config.yaml
d_model: 640
head_dim: 128
norm_place: "pre"
tie_embeddings: false
extras: ["capped logits"]
init: "uniform"
lr_mult_down: 1.5
decay_shape: "linear"
batch_tokens: 262144
train_tokens: 1312000000
Each number is 50 + 15 x the weight over the matrix's rms, rounded and kept within 0 to 99. Layers, rows and columns count from 0.

# v: layer 4 attention value, 640x640, rms 0.0502, rows 625-635, columns 512-575
# o: layer 4 attention output (transposed), 640x640, rms 0.0451, rows 625-634, columns 512-575
v625:32 60 55 53 72 43 66 76 62 15 52 42 76 50 40 59 62 70 40 59 35 43 39 49 29 67 63 52 46 43 37 64 24 60 54 37 31 62 33 56 46 43 62 78 43 84 39 60 30 57 52 63 57 18 58 34 42 36 58 70 59 52 47 38
o625:69 53 39 61 46 71 59 37 41 58 29 44 52 50 55 58 67 47 50 49 55 68 84 44 55 49 43 61 33 72 64 53 48 38 42 89 63 26 60 48 48 50 58 42 60 49 44 67 50 69 52 34 55 49 30 31 28 21 21 44 54 71 33 61
v626:65 48 33 38 80 30 26 48 15 33 73 55 41 26 54 94 71 53 71 52 56 77 16 81 24 42 41 60 44 35 19 48 73 60 44 62 47 63 41 70 53 29 69 57 50 62 52 61 33 16 32 36 58 33 39 35 29 75 36 57 61 51 39 58
o626:39 57 53 48 44 48 68 40 68 34 55 45 62 50 49 32 32 38 43 52 29 37 56 39 67 59 54 35 46 45 25 28 63 44 73 27 65 33 70 45 62 60 61 25 77 34 45 61 67 14 76 61 75 25 63 23 67 56 60 33 42 26 62 44
v627:52 96 24 41 71 55 63 52 57 67 52 31 46 53 43 70 31 29 50 63 47 60 09 26 52 25 49 73 52 61 37 41 66 53 41 42 51 67 64 44 68 54 72 50 63 59 57 63 61 37 49 54 47 33 47 48 54 66 62 67 41 68 32 30
o627:73 30 85 36 32 13 38 38 53 43 42 76 80 61 69 59 70 51 32 56 47 61 79 56 68 44 40 46 44 33 54 63 49 44 45 27 61 34 44 54 46 47 52 65 28 41 62 60 43 65 56 28 63 71 66 52 59 85 52 43 63 51 51 76
v628:42 38 42 55 43 51 64 54 66 61 14 68 24 49 49 57 31 28 50 22 46 62 34 60 30 41 44 45 60 41 36 48 41 48 59 66 48 47 50 43 55 35 69 73 45 29 37 42 18 17 65 35 60 42 26 38 37 91 34 34 51 75 49 62
o628:80 63 59 49 66 12 41 52 46 58 64 46 79 73 41 35 38 69 49 58 31 43 30 58 71 55 44 61 39 39 35 72 29 56 49 39 66 41 63 39 45 63 66 48 62 34 52 66 50 56 23 31 51 41 23 47 53 67 70 42 44 34 36 60
v629:72 59 52 36 36 37 78 30 33 40 62 63 58 29 47 51 41 60 51 48 52 49 43 30 52 48 69 45 39 74 47 63 67 57 58 54 32 50 47 46 64 75 84 37 59 73 40 42 97 69 62 45 55 35 47 51 37 59 48 52 46 48 28 46
o629:81 60 69 25 45 75 54 74 77 32 32 39 57 67 90 53 29 61 53 25 72 54 35 71 39 30 65 32 35 32 45 57 38 33 59 45 37 73 73 51 77 72 53 82 26 54 51 61 41 51 39 55 60 48 43 66 43 69 40 50 48 14 58 49
v630:46 55 63 48 38 28 60 43 42 44 22 71 64 41 45 51 31 39 62 59 50 47 78 59 18 77 56 47 64 31 42 64 19 59 73 55 55 43 26 48 52 80 50 46 52 55 58 64 52 71 79 49 53 51 51 52 89 50 21 26 58 38 55 37
o630:39 66 58 56 35 61 30 56 64 43 31 32 36 76 65 43 71 63 43 50 45 71 47 52 81 52 48 37 87 34 56 55 70 42 69 62 22 54 78 35 60 48 62 47 57 31 12 53 26 50 44 68 52 27 45 59 50 63 33 53 65 75 61 65
v631:78 37 54 55 55 26 62 30 42 42 48 24 43 65 54 38 36 62 46 67 49 48 12 70 71 50 55 71 50 36 58 71 51 26 66 38 45 79 36 55 77 50 55 48 61 42 36 33 47 51 50 22 42 45 49 71 59 52 42 47 41 55 69 74
o631:38 53 20 49 34 63 37 61 38 58 90 38 54 24 24 65 50 59 76 48 53 36 70 40 53 35 59 48 52 65 37 43 44 55 60 89 47 28 55 64 27 62 25 49 30 60 64 52 50 46 65 51 52 75 81 28 34 68 58 57 55 47 37 31
v632:40 10 64 51 40 41 53 60 60 46 58 31 35 71 42 42 71 75 55 58 45 39 38 60 62 35 50 49 46 89 61 78 71 34 39 53 77 62 37 64 61 30 56 73 57 34 65 74 47 29 76 37 33 64 58 54 55 50 62 34 42 92 36 52
o632:65 67 32 54 54 35 68 29 31 54 53 39 55 45 63 50 63 70 57 42 64 47 12 38 23 61 51 55 58 61 71 48 42 67 75 52 58 44 36 46 66 64 49 45 25 65 74 41 72 88 31 50 34 53 50 54 37 65 59 67 37 61 56 67
v633:75 41 39 59 35 48 28 45 64 56 63 34 48 22 73 47 53 55 54 57 54 47 69 46 80 80 57 87 29 61 26 61 42 51 43 73 55 46 55 74 31 38 12 45 65 34 44 33 62 42 56 44 58 60 27 50 44 03 65 50 46 69 42 48
o633:05 57 53 64 54 70 38 52 55 49 53 64 29 82 21 87 19 36 30 54 32 53 30 52 43 50 49 45 56 41 51 52 42 62 63 29 55 67 62 25 66 51 83 51 30 61 41 45 60 44 36 48 56 35 67 55 67 86 56 50 42 31 55 58
v634:47 59 31 05 86 50 53 31 63 42 67 50 54 50 41 77 45 61 55 45 60 27 54 47 31 56 32 30 56 07 66 67 56 41 42 83 59 80 35 60 51 63 55 24 45 16 49 44 54 60 28 50 77 49 15 60 47 48 21 52 28 61 19 79
o634:43 65 76 49 33 41 50 60 25 41 25 38 38 35 52 37 60 50 83 71 34 67 42 51 84 64 60 57 59 48 40 46 39 55 54 57 52 41 45 86 56 52 27 79 46 55 55 29 58 34 63 57 60 53 68 63 63 53 76 40 65 24 78 13
v635:51 18 81 35 54 27 46 45 62 72 54 78 52 51 20 32 12 37 33 52 51 64 55 59 45 51 09 54 55 30 44 72 54 46 63 72 17 21 35 59 55 80 48 60 45 45 44 40 82 28 65 56 43 36 18 40 49 76 58 64 75 49 39 63